config = dict(
    hidden_act='tanh_gelu',
    norm='layernorm',
    norm_place='pre',
    attn_scale=0.177,
    init='trunc',
    init_std_qkv=0.0442,
    init_std_o=0.0104,
)
Each number is 128 + 24 x the weight over the matrix's rms, rounded and kept within 0 to 255. Layers, rows and columns count from 0. Numbers have three digits each.

# layer 6 MLP up, 512x128, rms 0.0987, rows 493-511, columns 0-63
105121110158146128119155111143114095097133131099067126138166160102134118136157149158148111114157143124145150130134083153122189098104097129119085144124145100162133068097101147173103122150112150
135167159115105105139095131113122125121130156092122138102102096111131119138127097132157109085110153123117149084128142139155103118123165128190163104088133113111112089126082172131138159118146128
147156139123142130124172147151141125111175155109138090140148099118075133159134155129135125132146144137136141130098104085112172132160099118161095102109107107085183108084179120117115173124115123
089124115132161110130125131119129162129164157138138135122140106076091126104118118142125111142156124093130130134133151126129118119102131089120112152128146108159155154108124101175148093084163161
135136144142142067140091144159097090100135121155096152158149132120154055149120092103163129126138141090141113150106139139073111099107142137149105176105126102101193125131121133127119130137094169
131136144145112117122143141151169133137127148142146086080143116115101121138155110094142153166138142149126138146143156097139164109146121179135132101093161132089175146110071134131125154079080120
137117146171122126129093129162120082120157133071099099143118134089096124147150132124141107101143132088095185104110117146108174107124090158148117101096130087132147095099128143149114173152110134
122141176120142068137120087153175166107141132091101089116174120095121083109136165156140095089144122119192139148124134131150116132097128139121116163131138126123164168123114135135140144130085096
137155133122125139154109167109190133119123186138113071135165118079109109091144119119128130144162142117139134098138148083126091106119160118203123092121147113098113121091131151130161131114109088
112140122155136117172109137126160144124141123115153117073154105129100129107119176129157096060114150143131129117159136113169150133086164143105156135106104125126103132181130153174161149105114183
114125147159115108090163149154118163139110168134112114109099083121142117115157099083129140074169139127162094142136117177139088118140127121122138099155113108151135080115113149127172132127142131
106120104153119099177109150141134087102102102137148124166116095094098117115139147097123120142117143111137149155112117114103104091130103104109118123139119108151144102101149136144144139172166115
141114169152136137122100129147142112075156138090117147108160123109117129142132158085183111081091162109131119148102144131130136135120141107166138138127150083141119129093091082118147086106133178
105136146143132108103109126129114121077144138152152167116117110116142137163135107100180144132101139129126158121103149143123164126134135166097083099076138122107100092117120126123147129161144107
123142141171115163111122136217097134123134096137133150112149128099107130104144118084121078071115152117159132086122141143122154121144121133103131117113141089125171123082109131101148140178111130
125132118125103103117111119153124131095093131126101081128158139118090101123173150123154090138142122145168111142135108168105110119103132138120122103141129147146159147108142137154100137128152117
115090136176119153125121174139138185168110126114115111135113129092165094094098104102138142097125148124133165118148097132137132124135117096113081141102073118094116090114139130089154158149146169
126124143140139161127132143135117150076108160143155142113118052128098127140153135131149137091165154156108153123115119136128138119130154149118129096129111094115124110125087092121182164129130087
103121097148089111147161128119176162154106144129132059167144091110084117096153162130143149067120123115148108145169120184145151125127128122152143128106098127136122102116122157106128132106119180
# layer 6 MLP down (transposed), 512x128, rms 0.0896, rows 493-511, columns 0-63
089062155123112120134121095136147128129107113131129131151106102146110114123136072155099156100116151157094128148114150136153141116134132117167127131123114116132119141133132112138103156129200124
122145122162101109119141145000125141153140136146117122162142146129123120118142111126131138149147168107109140183138144138112139110107129119100132137118150093111133124161119129123105134153111108
114107104125156116133105080148128128170085134114124116137166136134166137124104134115153143092099138133066111084150102140139082087142160165108148189181167147089096128115104119162166100143115114
145130141158126103115160113118131105143122124165140106153156127115084083100141114132115130081134086094172101160113088147136060133125149131134139133120133164114077166119141152127139138119120130
105127126136101179108123135129122085175143125116128096147110145146156135120117140078129135115172147086118119155117094158141158104177168103094140141114147109106146119133136094095111105113135082
137097174113149139129126150144112121138136104122118104115107131121169116107069138126113146149128167107147103120129146138115150105158137130119159128157082155073091149150125103116125130129128152
135134107106105148141115081203144109172124119132144142136121116102109130144111104142148120086114117094068134105168101107147144120147153137129123116139126130127135099138142133127100172131154135
152099104161168140138119115104120147154080105114123124134105101174153118133080147116094149137138147129083092124157143163155150129123110101159136128167088115160087126149142147140132137154121137
118141126134113119136118107078102086141111131114122185142093101138121154145114155155130145135124102181066108146129127116152172133110082138108147147128140132138161173164123130133104135115127119
125106141114136142133126126117137136126127107124107142091118088151147112129108122113113127156131111099097134131134161133121120143171145124142124103140145147157115126138114079117135142123167149
147142148132106169110118146135130125125101119061108116087149126123174163090149139143128103149123170145152144138118160131107144144116150148151101099122121152104079132113136148158155108165122104
134086130143098145109143121164085148127155139135162111153118141155104139087152118137165138147117155115099123129130120097136135169174125096175109114124137138148123125113158140119117131153139123
153110157106138189094090101123143122113095120115119143120100103142110149123119101106116111129139102102134148134155143116130147115152088113115142146136118108142145104131116124132100106115136166
092119103112088103167131088181121121134129113144118135133134147141094151110185131095132075121113073132165137112118126113161122132108136099154142126114105138137170147137116132116125153141139138
138126148145156140137092109109144138146114131123103122123115138155150125129119096151150142134115094131149148169137107135153109122155151154134139147119112129157159133159125118111140154101113144
120122202134112155105157169111119130148171112126192119142074113153145134125145138138086142111139153139118156110140119147118150162104134149173115139118101152141094119146127132108147172123106152
136147124115157098116147125083118130098148152130144129143153143155137130164158129126118142140125156144105179160118079152173112106117129178105133130119103143130147143129132114052152098112145106
136127139096146093134108114139140150149106059140093100159122135110149113086116123143127086131066127154133102146142140160126124102126135164131135117116124118105128087158132128141119138170134094
144125143150126134085111121113135147140158158097121113115147153150101097149106124131137065149117180131099167128150141139155131148129092141108127154139139137140128158142147109136099109112127092